Weights of a small GPT-style language model, trained from scratch on English Wikipedia.
Size: 15 layers, MLP 512 SwiGLU.
Architecture: RMSNorm before each block, rotary positions, biases, untied embeddings.
Training: a variant of Adam for these matrices, 206M tokens, 5667 steps.
Each number is 128 + 32 x the weight over its row's rms, rounded and kept within 0 to 255. Layers, rows and columns count from 0. Numbers have three digits each. The size before them is the row's rms in percent of the matrix's.

# layer 10 attention query, 288x192, rms 0.0473, rows 44-84, columns 96-191
110:158170189156115140121139114186117123089108126142126098066118155126113121079149144141168145183108136153130079124092133148149133144116122146112158143119165162128148167147145102096116083150115113122076075133124178126079106080137114097187099127086107134190170127209143103102142177098064155151
081:151207131164099117133179145147110186116061125093181115106051141096123180199137041179173110132181070097118119194142109174118109139125123130083110103124166128162130068128138117107134152119151107085167116166139124118176182136081089212155079097151162080120120143106105160102119096150125119095
107:109145110117117087059205123100133102124114165105111090081132126126164127144111127169125114097191168163179139120091105134187116087158112155106111101082170157126089111103144149107155116198115120136086101126128182141134111099123131160076075094096154094134142143125083161109138062131098056124
092:089167105098139068141130132122095118116133141166124087179109131141156149189104130172126088118093115139079117115090107048138117126097052104145190073110105144191155066107113109146157116117140104141084123183177114153143160141104137099125050120143140110188065128092124135113127115142104123180
100:071104178181130088127164170108125139104074153149110076154100140134086124133078154157148082092118105049146151179099122103132083143125106118113102205087138146098154104075046118113179193087138073120114139130122165135152099150134137134134121153172168130074130127156145143068143105132076086178
086:172154138104180145169176188161143181113170139124110123098139163124124132152120089170172150137113111122149088135169105130073125194105129087121099093147093058152099129123146096158080113144147135130095163137173134093114085133097155125170104141157128210077111105079166136130063135121130149124
096:104101134134125132110104073104125060129117097143131129139101105157079137128118112158175088141063174143134117090143150154128153127122106122105091085166116192222140147159171144130178119088153138137158111159159110102193112126133129137123157117110071121134112157179133071093153150101126167136
095:101152140063104105212113165129138079117119052113088135139178143128132141132119138124120092124114142137153099120126174158162068105130184111115205107123189167119173151117154100132094082096147143133121137072101144117117100169123129131101085103142138152132113160072139198180095156080172114083
101:167184173116091082123147131153116147072089152100134154185092134147124100072178121141115144103116096132091126216151093123121122149146156116104134128142066156108188125112102103184107083151117189042159190122150188130080147149147112174100121102170170122090110177150128097129107125052107123098
092:081128131195157079150153164108158121123098070181086152138104105117081129131134159134119058126157090055173094140079089090117122053129105177092120155091136182165138115127110164065148173173179188126147174163117100199179180111167121174125098108151149121160108077117140105171165149136117134172
103:089143193067177102148110140149133125097070108148144128172120127153134149095130075106136149153151097132139111162078127126139135135139129133148097099077160141141192132105077175188134164121146161122127153129142157106169120165151128171117079149194098149159120169143157128031132128085029185133
099:161173123101189204126164122138121165099173137124125097135123104099122157107117093073171145084116116182102183127161098184150151119093172102133117180192158089138102117152175117161185077064142078109093128127110158056109144057115118084101160180105127097156166135064147175063111106139155138160
106:116115112110175166087135176167099125142158127111153085101097136145175132181108176087096159131152154128168086074111061181138138027177182192078126085091144172171120160103146194175117115118162129149126157112133162123064167116075163129084126118189195123125120138112111097131184118142127048147
097:163163063161127096111202123088075179094130105075136146142141117099158149128187116181120145152185168098147146172164029123112122110154105132077152125139101071197168074083137108154081131165151084092185154141159118140124081072098165094093099165083156100101145138110193106151129116176179130165
104:112167164153092104145164127132125080116144052145149084166120169194126128140084098136137102147150070145120127146116155162117077133066105130170150115151122038122164140101053132144157090115129135082101118134073149152135092089078129189167126087085083097164133103054095140150148129142131136114
103:126169136077158166115160135096143100134161159191123106154146115105158117136133148170150123056160136105122125129139151134112127107128113078177148152159115051153124116085143121197171087156119146117184109156192108103089123141066168127120136148148142103139154093176083078126151145114124101140
100:121094095171151162082094114173158084089171129094120161112152169133044130122084107109156104098095136125139131081142155129140155124149126125116186125079164117096112145192117192118092094098088126103125116061114080151092125105167100130087127082127134154128149095145137195114154102149109158086
096:112165160159086137144167188106116182083104107204080080134153149157148122129122150128066122166163141077132123144082112097147034144132065113107121102106153162172177137172150115081128143087112142141133151129136129165109089154117119149154170099140116068164128188145139098127181144137135078186
098:103166066126111158082163151189117133105154156135108149069135089097139141131141160157132129068180100167082154106141108136154126160095104143126170184083157184079107126140097121123135136187133114143140068139078145201158167100133094118129121093159198120104117099069129103176155074090131095126
095:156196166123154111150120166099134157082102114187150132125130147177124154122149108105098139129084142156192140181146093103162114185103097104100109108101124163158119099122102086136108123094120174110104089130136107169139150154174128158126089087175139137154120113145120149130144149140078171099
081:157105057094115106142148081054138142175095096094085119166131146136171070096150139063155207110141170165161157112071164119120142138157126092103121135163104102084140124130118151109147142219110148152149095085099128082125130135195109121129088129130154131115154130159148127148139093153119132070
079:126150131125080110117113064163109101025125129093096095127130161151077139146176104130220110084165104057141104123147161124186132168151146105155119121104094125105121170098118172090158133006131139148167085124080145153118119121116163101106115151122132103122140103154116123131076107125112085195
083:145137187132119154108121161115165157155151140165107127128106135171150133162110140039171114137060124160058160110102128080167150115140091142155171115133188166048153131072127133203121112113148069104141096131103079186170145141125109095118124108059146147098153059136103093152120124092129153119
093:079050148155104172109163158156077140119110203092161143088127061103120102161150143141105151146144084060166102144118134111145135078132137089103104147147049111136127092166148140096157143115118132118163132119121147090177129167130128114154136128136156135183088137134150127125150126148114102147
084:123176143083141117177091111091164047111147143153046095141133128194168178128131122140158054154142105146093140119127111083150155123128123171122082131102072217109142091127150107113179109175127172138127117088173106088136092160141157180139091072056122087078152111156123100091120080161105189113
091:113125154087127101114144112186101161105115135093146128135106138099172152128085109132137135128205065162177159128074147159072136116096147118088133120156117103125144154142151131105128112095104100161089129105199128112178110166121108148163128152143087166163115140110086133070119130158132113096
104:116172077101162140181146119101115094115141131151103133120106135146147110153129155199102095088146133151087159108131074098112159149098063140166084120115059169124083082084116103122176130116126196063148191149200170143110104159137145136107096105101155114134135066187166172105152083088120124117
094:134142090096100060098106151154105153150151116138143150115152179139113136097131131136166146131104137138159171134109147122152147128129112147139087139144116160162173116105143165056164148101147078146138091109116173164205079133136149126155104124072143115049136156135102087163192142190191163168
094:087138105167094152118199185164206200129097129152093101089127133166137072095060150103152137145163120132129162109151138112147137161177175161135121160127094130150104125148167073146116161072094108118142081102103166119124129171111148139142105115172085176154149087095152137150085142146114118107
100:136122146156149087104071125112146127132113087079097175109147146183110078143145141094111090083126073147132139096100118084085177099110087153104102114136083129178118108119034146120129133121148160102081134075174152146173106155180111096101115063101119128125118154120115139122147176138119147118
120:138173129177112127131173082139142138101100099161160132089121094132109144110131108147149104145185125109174123134117139161169078156125181094111136094085154108057155094111199149215101116162152125096110053177055144115112156099043136143126124187153113180167095096156065124097105097154143133111
089:110135101094105162126130177205072123035155113186121128068102134129170178096116130137163085103188132113096125101108106157151105139082140123078117133122084163071123093093065120146133134146085169099117138136157124105093135153131064146096099086124141078119095019125147128103137096121156084095
111:148140139100150166146094166079128171071103080144137144102149168142141155041126117123157160122165116157151202121145077114130151142080037112143147093102165133103148075119179137154100136155092126085143074144075168077151114096135155155148135138062068161123094112129137151104107142105137122108
091:111149098079172163100120182177153136131120075174138053031065131134160152137131099154169170159127109182138116129109126156177123123115142094115104142157077182151144092092093148145123140096115115133164086123121102089106157090151163113161135126070146146078140091161104119139063151113121152151
108:123119106113110109125163121159131103060075110181104107142164167195135145128129127120180142096122112096136100124162145104108118188089090117137154130066107142060174113108067081114113079107050120138135112131059136118094059114113128094176138176126112186132072111095121154175163112148110114081
124:118137153169091137162116108150123080131119099152092144148107074114137120101151139119182119118136143111128161127101135165132119133053115148114144144127180181084105160147081142069162123135132201170116112135071151119134143125162095201066147156151100132161108160127146188105100087105130191060
103:109096104144154164081140130157131169186109116067149116120121084148126113075104180104127105128160132181099128097121083149140106095177191179122133086142176169126145067097135111145145217088150117108151090173121104128117160136103115124121105151102144120147200108191122149117083129156086131147
111:138131123167071076136114139116136112114043064103119186158143142116132097120102152105110137097090096142141135108154124172107089064194150151156143110082141152104147123155096119112161147117119107100185092139120145147128160109112142212077122099149162104096140141104132147105075108158108149109
108:113151094140144170137176182142147168116100086104119095081037114145110147163111149136132110133053147129107133154163133173157096153116156154125126151188086106105136119131132098103120162104182072157200044134105103135172146115137164156113138165167152081110138131150155132202087147150118058152
112:180174110091121132126136121127195117136171114123145162110139113131067125089141142132125092123097155154076187098136159108146155168102139101172129141092059147139067112155162151115124137135136153123138086123109121185168154153154139123115122039122109115100140096023090097158100141130127091099
118:131080133093110066076140094135119170103133048105071121138154122116133136112158103134129116132093141111155099059126125112128142107132134104144156100143079145139135148095132170120095134175155111161096158150163108065107116150080090080055212165133115077129154159086139147145199069139162136127
# layer 10 attention key, 288x192, rms 0.046, rows 44-83, columns 96-191
080:142109098136075126151097128126138101072120126109109140092081139108138146070094114177087144129140119083125161136129167095107187077155123095123165160132194131102131149103136093129159140175131174154104108081075134178135072093140094160104189125087154130159152142114192098050142150147076082141
114:125091156089191152079126210183134174080174109142090184073103134146124132168138113139087183112147135164177100119167167134095145135141204123085147113126134098149186113191133081106121091122095119080102106119114104058135171107123078154109070141124096134091127122127144068106176130099093090168
109:111061111153132170130159189155136094100114141193117147124113118180142151131110135097152124129122143097085211123120114155153124067125133136158121151152155197140091059083075086141182124095127160117118147129169102100116114213058071137108129124084139070077143155140104129100130136134180091127
083:118131143148177099090143118065177096141147134118121121114098119127104102132125127209085126064097071130133082111102152159117141055126116141157133115105164142174096128096123072084165108068129131098148075105136148151092172098117108059108154115131084162111134178075132147161121144093163078175
101:130146110132136146057084169148112152127086110092126124098098082122089128081136100127160114095160126100111048128130091125172087174184196121048153111105170139067136114120118156098142142096148170090122090124122092078182171139114131111107155128183087114108102157156163178126218150122139086116
090:201167135171179100117098174109116167169065149124161124118151157131110057137136109159116136152165124125135126125189099130097076106137128163097166119166165119180134149135123131201066105105123122103168129107065101133129076100111185148151095123190129168120089119137142126125153171113091082190
098:110173114124107094191076111071104076167149148122100152144117077077135134154225223130076110138126067108124106129129141184124146129146134142175146152076121113152103060164117124117160142177160142100152159134130170194111157144168080155134098151115109132138126123121091153119125143114103156100
097:149081108181118123166119147076100122138161081113186171132160170145129092134098119134166112148102167135124123172140108132092130139107104069179154141111148133115149125197138146097105093163099074137133116128165120171088151132125213073149073078092163127109116079157103095144109137202145078113
103:160130101084111145124096112187092150106123037126150110144129124178194073148091089130124158135108072102151102154166169077137109152057117126137130126129144065131155109116153099103127091118147127105147119084120129115155134098153111098158110132069198117158108102211159110068131105149129124160
096:148139112128092103081128113090131173204164094130103106132076143142088192094133153086156064008130130093158088136071126161167133148173106169100145143059135150114084135117161088140121120153130128141133052139176081119062143096152100128131131111110096129143150090121126143147175140147127128107
102:124151102122046122082072097111109123138178056101154170089095164158145097107139129155113134149097148089149129123120182140124173086175147138152127071084083065128069128079165154127154092132152094160142094111091132129113115100117048104092133130114120102156158166117084111139139141124117116175
101:134145146069177132177165117110164150130148117151108147127141087120157100138140123136150135184106115101161163110119161165047179149120115069108114114184166175147166132096113183097171124079135128183117085185141070064158143173025113148103147193123167066123170184142123098155137107140116085118
103:089127108140175131167125101079170210098135122139073155103099057129168194151161123145157176109141153125141097142131100123078173083126112118165096153096137129144103157055126097117131110098171108152140167173182069091090097104137081140123134164038179060063102146123118141106143089133133105122
097:131119131098133103133201132122210119176140112169102110109124097143120118112137090115124160123184145118182145108177131142049140209148127128077128129159112100139166102129060174131099115062095115197164082182158081082102125099167145152160120111122109117109134126129126039129139080131086173139
101:095150108084141137133111085137112114099151140134088128102097163121076135117101091096106083167122141144094162088155116133069059162150107080139149150149083125147148129184136073122146092091090138079146131096113118101155139130116127138103114109182154138074139096122108090183106116144202079087
104:075137140142130108153084125103159146113072199205156106143118073163132161102147184186120126148143117106059078124151144119156175133098161093147106111141163092139099091148084136137083097145159063114103138158103083161161164117092106164164169134177070157093062161107161111109169166158118124120
106:138145050161158160088125108150108135160115142120128104135160161127119115186124117151153163108111093126141156085115105161097115090120135081170114165076121138131154105138158176105134084117129135093126152070166140095081130144085152127091168137071149159150164151128087180104102099096178128151
102:105105097139094110097146140111127094104145131108138138135119062115084224087109154139145108078165171146157083114075094087116101189196148072111146177132173193091150150055141161151178106117124150074125110179152102151120160120181137102158089073095160146148106123128113139161163139120125113168
099:159107106107174133130158169112101208141065127180074125123111169164076078171087105160162164110090157073093127104113057104141122129108096110139095132118128174089120159178087154035110151090067118134097116153140141101199127102075161076097102148074152128138183121147144106062145128094153091144
099:181177133125156124121104190101116136095187091116157119132123183113163112097087108122115118070113108150179182159122106066157088076066140124078125174072134131077129121103113094082189125118092131096090092154111108158062159098148111132100120138099210088198159184118113088140117108106133126141
084:125090135122077162157122145123180139067149134124120147170097141130085116191088159179090113151174104087175127142172145115050013114152152176185122191167073171130130103106104080114103104117081148096145124104104129148097115118055139150140088140075154041155102160130136104086109136106180115156
083:123105125089218186163123160134108121075120125147075098107168138143066147030126134114131178139123099127109129171168079118158145109137087125144149135127130145110144159125138139150173057164085098131159121129169067161130147097195166170105150117051140139154172084124104105188086130122106155119
099:101076168220172208134128107132111159109139157114088091133079110086091155143135179149156118151231045124148110143145171185160100178108104069117114122128143062097121126119132124138137144065102162120094103120077103125166117136156144124156110089124163121077124106135086138120124132144136165138
081:135133155108159121146101127129133154127117133199148104157147127079148165116133096095141117049139089121083153115182196120113164090079116118189150125153167130079143096090138130148098110147158053129163107152078055179089148166184089086123140103085108144051139099189143094161130091138111130100
083:095108141157137112102113101147152103114147154116180084155091135085112128130143196151108126166159152096049147108142120128225111112122104083170148128161165104111097126097122118109107195124178096081111091133126087113127097144130140164167144146145104106204077112070107095166126103110124058144
103:129086174174145184191093216131112127152158126171135107131187118104080180129072107170139127093125102103081133094131080083161176128129124178200042156150171106160080132118102153176112131129148134123129129092098104160144146117163096122102179132083101154106155095203121129105078120149068134119
098:154103108102156160117109103139204133103175128175148137170179152076125152201175150113128162153092141102144144098140131137201082110153127111166108167126144135137156049122136193084109168122135147110120096115066111060070114118103189098123118166097124114134108136143115143134130181110034074096
105:113112153170151110142122118088134129173148114147097176120129104154137114127111131116127113077089098108116185130141043132113133083103137179192126137159110144197087133169053130113194125155149167121138159112170132105171151084220129118123115078122115142118132131211208091109126148156118127118
104:112174114089149142128153164148124099143132192122111164139143139095123164095112071100160133129096141115172139142115182142144150165102097140095128086099094132153169130125169097103212145105148140169135124170123177170182094078164108085139057148146149154069098122063152168105079152166115113124
097:123142064078167145153114171148193086144193134142147173081133156160155098158121091062132088146129114125105106107144122153140122139105129139130103115124090189082118124213102179132156140090153115139081147104121107108131139071125125114116160093111085135091049105141129204149103100115115104121
098:135129151130097140118164092143122136085107154163154101112202051083157126157132098144093161131156151050118102119092156132076069115119113125138148123139136095127135099074128114075067112124123137112198125216128119146102108153143105120129087135129078129199143139137112108141195157140083146129
096:089083113137112089097136116114117179100072102049091114168145102146147137159100094101090109131096124150164105126151130133160138085139172092153118138140135114086128095111141162081124125097159118050153168117195139139110102129117139086157159153116159135080171173152162144208067194093144137085
108:143103164146111112090130106123096105131100161156140110115150122121117141139116198109185145110169149095168144114087144124121120132096131138116183154113200113135058100139196148060101128116138160149135143205109114143133112109101098118135093137131095184118082080133111139122173109147117141125
108:090137087149102123136123200153148129165129109165113125097050106090163183092141134178088047113163104121083097102116132146145075139138131122119097149073144129128161144083153179097114124117075148111057077129099105119182163095119091123124076081141175135109115131126123131126159116148122126132
111:130135185084144130097137130190151178119130110123104139149147048169107170170119149123112117110167084130089117131140131094132082163086132192059108124094128105088201095101123122148098122127116102129116125172091147128144099190080114142108076093149148175122133101196149196137144145134139091091
112:116088122157079140148105117075085108091045068126116169141122135114154109134141139149146099109144126109104190105122141191094142191117145165104196165105120136083101130124101145073146125114140158160113116141082158115139116161142126201134070137146102135160073109136198106103098080189128146121
106:058137080085142137104139107097109096130134185129161146141083118163157152100104098173110114160140129195122136083102104074225120062152132098128116167127061134146041067121095165173181101162099120139124139132181135123154143133153110088134090093107136108127111114092121112086103116103081166166
110:118129137189121081151098152066120122116117178107134162123137177120135079132151068080091120143122097166167134165100171115126147191084125139121128125114119109105117130176118125149177092134064195138200104118134141088166186047150158116122130126121096121081056111097173104122132086121110170119
114:084142127162099149150120192182160113157119160105111098107128149074134170053151065131095056166088156183123089078130151083125073107162102120119122111202121139119141121138131087134165095144167099130113078149107131114160174138128119084142118087156176103101157117064176098181126171156138088147
110:108141149144125157158084107148147102131157125164089174125155175123112096129149166056158172147124095116152113081139101188148125177066102115167117103122178207163124103175137170130116133110116159194164128133147128100099175083142138133128170157097089154114124155111111084149054134142130138102
# layer 10 attention value, 288x192, rms 0.043, rows 32-63, columns 96-191
085:131061126141119069127135127121160041048091122169145110125102117197154097157106181085117095132116095154138149172141108138093121078053097118097143124160128168183111149089099078142118119140183149105146121154136098101120135152210141129110086072140158155115092050101129114185116099157094139123
089:077097109142105113163160128134089132093112131177142107144099132165119106144117215127141109137135132112122072079138080096081155130130168102135119120094148151163153076116110178088162090114154147162084167157144104128145134091094173131103128133113121183100153214122116131135114140051155122150
094:073198191155168108095116162133090098183121091187083151173134142167156111093164128163123081109147140083160091140144097150132133088112100126155075121137078136181141107084101104137168100177120119132142151133129133120114120136166144121133112056140071105125093122160172112148099142132111143106
094:104122174114057091095127193094107136129174097063189127133096103170154087150174133077129120096133102132173147124133136135131068134114212117094108028119096106168182125157113129166123161148139153137126098118089116111118145168110157092149138166090157109125122153129095125088160118191109059102
093:138119144097083155149116086182093167100167148116139121118119083143122133145084140127069158149180079112090165105096101088127154164123105163169143158109081144137148149136071140134174168112191155085137187183195062077067111152110151092166093096149116195089112097109118099078137120178090131107
098:186122064152114132105142110155171136090184114080172101162121056133087104106128104126146123131158131218167172056100064133157152121196112119143166137119141123177107170096134111128104157160083173170094159127132152211077142133069152164143133112079195141169051118163142132132156126127161077101
081:094116085155130132190079138128119143160146114123084118182099142097136096171137069113110155109082108114114142140154163117163142142128148060111145148138180164083104056082164162155147129187135180169141140104162156080117094085102097084103134096089135077124094116137173149107138136118158170114
103:133087096174134121144155149131189140147100171142148142159096167102120089144108156159138101071104107230113120094095142164094111139123104179107130168123130119137169118122144142173091091098108111132097127129148115140094087114136104154141112135092163106153125086150092171094117082093071162090
093:115198161171106054136101138117168141156106129089161109137099145141110104138175126173100138181120141089151189069124142141131127098133129126144097117140159124159143174085172161090132122163151103110132113088161104144082106126137144161139161111136086105152094135131104088200075187154123096132
086:110164109180077170111209116179106113141186169142122114141120112128148168156102069085123137112153104155179085139121097119171087117122195155091153131112164130086115176142144113099111094123098132137161095082098167188146158156133097145140097099145163114127113151153154080162156114115146192220
095:080096133120140077171099082146087125135099138155105177131106146168086151090102170085111133151118115138066081183146129152101113125101081135119157133113188144184145092105136135182152116135124141114095148153090093089134160169156102141138159122134138152105119068167126170125177088065171153128
089:136143078141116140119113120136185192115189167141124121157147125110134091162111068086136160137084182093153117126120065193093144127074094138095140116165089188133132154109178110090073138118106149110101147117126125151125156113115166110131100178161104172153111088120088074111123165112116116140
088:164081125096152114134154091176146099072128153127137124159103127140144118125140131052135131157178080200069146131101107144139142095141148111112094105143101156142070138192070131152130141162148116108127134105093088105087151138132148084116150118106108121137114190097136082147091126075103143137
091:130137141103158100113131132109092079074105129173156173160069127180155165161142156194108125099165094076135075172138126120132147102111157173167145108073105117136136107081051094191098086134161119126114138171181095137119135127129105145131124094114101071095134121152104131135175138172115096139
093:118130153094148186166141155163103133174190101150114068186108123148174111204109116154121120107047107137115122159031074116138126133167154163078096144189113078178096117126226106124116124160093146108144152135096110171068144164111083126141125127121139159145110123126079140112086140125155199115
091:153061088145103138148138108181138134162145140200174165107158108057166145170123120126138141097180114157108157076116170165076098142095143129149132105100163147153091135111120129120192128084129099106159097113141128090095088086103093076094125081061134143130172136151134175123148089144123086188
092:163122141145141172149165161147183147101151093080141165157158085098118151150133090103068097062100109111117120110175144095165123158145164142108121126185114127079111163139077196125141116118130181123096135192033120066155103121117168140080173099147175138154169157100089146074182106188121127140
090:201125100100072092083121136146148180174125110106173175119144153145166122131083124131136130101079128175203090128164141157096097089120126141059159118122126132065155113136135102147127101110148129124143080185087110146133137100111149139143087132134107127101079099162175133142094155104151106165
088:117129147159154089158100175127093143141187153107158128134124135111100159198083098113154112110055117107103099159169190108077123142175057118129093122162104135160098117106059124120134100109081174179131148157155157083175127156087078085099161100151102080124162144142113111117215140137182084123
089:133131133153089076125116145091157148159081115085105094129161133143120104102140173098102125100090182101198089125182167121096057123139141151128158136140072098141147188077097107119162088109130141130134125079167162121136159113135116095172094122174142128073039127154126159153104163177131172194
093:152133178105101136176141140116138142100144096112090164136158117116116127192150150183106129094086143061156164114117122131117134144118163154138150131156173114165088161104121076150111131160118133127172107121125113111158091156147164182114079146147068092162132124154112197128128124093123141119
094:161120124168150128114127181074105102115126122131121174082046099141109125168064117209114084169172126083158118079140131169081106113155108133139094109121171114185178163090140149106159089169102142062167092141068122101161127161134185134167177130080149117134155148154158126137095113125130105106
086:159143162110172141127128160167098089191175135170086140116128165139113090102180207085100099141137098111154119172120085132115161145172209177107139090133081113163132144137161095170193114083157136082155134128161110136128113144106097147147161084131114181092057088168157160136120074162138166149
088:119140135188134076077118140111122180129157084163196136099153153172150119140127111122138135141137151121152120161167109195122132101146172185146106124134120097159157150114113130102127091130129127159090139089152109171093078145083154140151159145146167112164104059171113139148126115085155157120
097:107068120164116165039153117096109117091167085072102100142118099131140168137158092106161085106158157114133127142087139174107100189153106119153130144155163166078173150109121122114093137104108138114095179147080187091100099175128102102081154095135150150123130080117065092106181141106130072161
096:064194148107150153194129141106138150149189147196150114109164121144144128126160123127123144166164127104095136179110128086142061161130133176159104166118192124111149141122078082106147110096152086093140136106175134114124101153193131113162087111134141097135138107163179151104107090107147187175
096:138114155078092191129158119225069085156152190106064134115070145109105166165102150153156141055126143130097069121091206078083190149113069120139129151081155134155108093143183146121143112147120164127156124130076110149105151174150131142102148165138124101104114102112106137092143134112093082097
090:099121120141171097158083084178127131127151203149153139073160123121145108139132144100094098194146105106085118119104139151186118111137047160087106110126156155132185138176133122099156100131116083116142105125156142149145133079082124113134117145108146108076167168107146116065187099086165163133
093:097133136072111177115158138160123163134141151117121120140115115097115082148135136118090143095104116115105180118154145094153092108130166125155108174122104079094201118148128104071107127164115120115079133076134128172099093106113157119091110109099146119168199141151059140137115104136048109126
079:090107093090104150094115074106176156123137185180131060111166131103104099121110156078123087145170068107136191137132161170021120122081074141178118161112132167130078126115148118067106084158107145132126155085159180119151128084159157137103121120097092127125116143112123117098148147096172098047
093:138175104106161100119158113082141150151127166134178170106163162165208068081095048130185130098157077163105083160068087169171087153065129129127137133134125165107109166150135126148102097130112182099112096124131062118127131106175094095164112146112095090140043115137149121150170184140154097160
088:114180141147179153142121132137138119135149137128136124110179118092177166110187170073127127137129110180134140152143130132154126140083173191173153084110144198117062133103120179078161170071101076147143170087093161055150121116160157073125108114137124168091123092129130091109143143066170101133
# layer 10 attention output (transposed), 288x192, rms 0.0326, rows 32-63, columns 96-191
085:106184175162136174091108095158137127140168122103136128077143071085090126132082121097128129154087142108164121114087127121120156150092154148150120171115145111086142123193140189095051153121104089122142058034145157135159138132133145109171110128163124097076120184240121135111095119159108112042
087:174087154098144135142101124167117102213208078097140132112155115123105132111173111110139088150142091154156118144067189109106147098181119149145171121128091141108110171110106071140055090124119200123101148117079131134102147105129082162097132119185114135181123116168113095090137128133119133045
088:140078137143109159096124040140113081103142148093128092089130114126132143165139100120124144097135164129083139148084159180086104186103126094151157163118113100117105129119130115097102114125119165136101053070072108118118080073141102156155132165110147195144143188184133115100151124159179119133
087:158096095099120116121109115136144099134157166213122105126227147062131138116150167132094138112127145166156154103163095103149124092145121149142155154114172129141030072151097143101149067136088143086085159113211074160082123101164126096108136104141154132149117117145107134117097132117096218136
091:097145114185147145128137096097159102059107132123138109142104137109124099076096092110135080120155158141187119186151108111109143090132090111129148169122167093129083061118113157121131077209053179096100144123122128157174111121162108154160085102133121125177125059201076192134105126168077113063
097:108121095089123145105149141132157174206078125153094118137194145099181125135143135145165175194100123123149083135135157165140107121162140175160116134124162169122119136149164084234157145123211123100160124072167173118181143120121100137087139138132150160101128117139116075131061111142140147176
079:176139113077135115112151144160126086091188112155143177187115120138151143117123133141125110110114124065115100155132131096100143101074125150135061121194053101142152202076084138063170144149136160149136170193082131177092128163142157105097164123154119129138198149166067105119175117118117123128
099:090129147118105169117176165176126183152137152096057120113154112150164142127149169195158185161179122038130070147189126129135097130102138076114107137149133093106140211102184056174163119090174134174131098109090110096102114187111118108121119178132093135088124162112130140163093136129127113145
095:121109110101137172130087103101160058086185160158113140103130131088179173155137166119124128145110126087084143143087100153186154154106129096129152165122108155151067127148041124131116136106138159128113161078094151158184192115120113106178096081092150183147111183085144123068088127091127109155
088:161128079109127052170060149085104176132088087124090170086101114098116120119136115123139116173081147151116116129123179179100133118194098114127138069173138121134123128156155187177090162112139146169187125119129134145101152092068140203142171156120148141100209085124118111134123125133196117142
092:128122124161084138121136123105139090132194059063160124160124153145117121147101077121103085165076150175192168129125105132133192162144140099154094115132056089133124151112166165062104143069119121154140071116116097106130091122108167104127117157161096079143156211198114112121160140155097126153
085:116134098090120115162127116132145113162094176144110126095115171078106144155077220165125152122140120116150090127053178130203127101166129125147103122103135129140117182118108122167169113139205164124171159106146189180080156143107057228100093098067141185177149107118147123143090113135165104096
085:100091152156144121105128108175084229142125093147160106094105073113133132096174147135119108090104162146149116116128178066086066100128120200164132110153205124112127142096100149150121141135121074120111131136137162124121145052107078144110111164148189183116114103176116102098143124156117087100
091:142072130191114179099069101082167113147128111083162115089134130132145150098141082043147098114133154089165143064131161149117158147110152161096157174159168124126121126189146128115117130107053117123107136140105115131123085101142126112182151136174139158136117140121078113100130124171159203080
096:144141140118128127119122156141089160087087129144082117075128115112103140080119159132117108102188138160129100198175137063128119135154057074147150069110124125105107127117048140131178107163133115137101184110158120145154125147114168123176149160172119125165122088198135148129180117142041066096
081:137155167163131133110130136140109149140140145162114137221158123117122123130135107137134128163125091140191041175123121080062138109094099162182165130159172101141143183115151067156126138116123102161074119081124064103105167151101151114112094161209134109129132165126145097093122176138105099081
090:152143121086161104088135100201114096132121200142113093127145116157144121050107061163155158156142124172178088178140136106086129110097133119054101149163116154144119124141146088111139077144104183138185161130179141121133149130152166146068098147127062123136120157116133128150127160076153125096
092:101129115140127160129129130110148101132118171095115193121188091131094160126148100154116145126165103132144124056111131158201175085129168128153146138077153121158145132155142176105113129087065108165105166104130097072158121132124117119126146117141103119084160078101084098166141134109221175121
088:182116150142067144088143120134131153126144136172194114148143077138114136111166102091093166109121152213179115182136081132135125129098183135103089126167064090159173132131126141105141121161119145122165157167127073129116085122152186171151177164132134150144177205138121158134164130134163136084
091:089100167133113165131106077169169080074160159095089148080163100133131149144155145147121137176188108170055135110021104151160098102114156090092169125116113154149088060171110186123086115107156171170066113120103110123188193115101106166100147134122097147159152113132131088089158113103112117112
094:110164078075167150111140190123106127074123174069165090104102158112112132073117163137093121181133072064133105132107160109126181154124115141133154153136169131106131127098112143122112110122097091087111108131109177138113156115107173074178092062150116133103093141146164123079070095196056119156
092:111168112101147179157114118151171111160134136115120132143182161121187215129175107117122152180116190130098153114153135156134147090163096142136188127122085122125135159129146108180137107117100137150115136118144108091101166153119088134169126137160184155129133153087102099117141168108156148146
087:102174141122138111104136057113105105111104094118083154182175110124196121152102133121095083123133142141074139140117150089169095078083057106086117157093157135074104044126151181106124084178110115173079118115112161094152115154145129114146132158136106063208138118164077169098125108182053053139
088:148130069121081146116148135124149105151139150107054106159158145132191182163111126146157129142119121182195113122081154118140115136105111092156190126091116119124148149111198094134173086123114136128107132104134104050089222150142144098042169122084161128123140160116109139094083092113154121102
099:194124127135125109143091143146108139190130181162101080128111157128138119125083110168122170136145106173122097147122133130125149128120119131123124127108112103156154160136172146142140147137194174141180120134220059132104131070156136136119118162119153092088148184085172130106047106133152152148
092:157121150159151116129120132130075190053171111107112145168062118107098127130098124088142114120124101085145130147127167154066142165102126085103113115093080095150074172113116181105127087152116149189097148167072159128048099131136130163119139163182106169123134172220116153122132140178091080091
090:093128097179159126143166169080134171140064091122171120111140138120119104142173137135098123130140157145135139138204111116139133134113114169070118061178126109131109136152119116141134167134077085109138123205139148123172018130099151095197133113112086105143097099121178129180142128140152157187
089:134120162144088135104186118048135168115106088157133157199094177089099131130145106120165125113045113152108118151160059131083100083138167080171102087139157136136141133123112111138174123118165130119133115169141149107093122115145122146098121120184135114138151144125117185132182142098157112129
094:160157134135158073112130146113150128117129160130119136110109129139179181122143153138125185124190137098178087180147127127132077108096122124110083137102142127132062112100146115125115151127075212096145186152115087141096087157179115101185142152123123106103118094119197170157142105088134155185
078:142130119145124127152171142091130152121122155071156112136142078138093096129132094128127165155113154150175111106062107135121119091127161146134141208073140093139141171123103133126057098137174161068130079111066144082099097143125120122116099118143160182111103194101121091064101142080100070087
099:089094100168112151156039173117115133170112098095143127144111118152098120143134202172143122118165122112103053133149154137159137132174177142131165158067170113217116161132156127138150150055137068157097106132102181115131158146106110123120104055146123120137164184139120084142110128165123214102
084:191113134174096067180115104128054104095142087163086121208088135181099100184061103133164086159099083108113129129047131094088119103126102096137155134077125113108141123129099101093133065169149121140090109147122120119119187134117150096076137120134124116159136170112122161118133147160127119104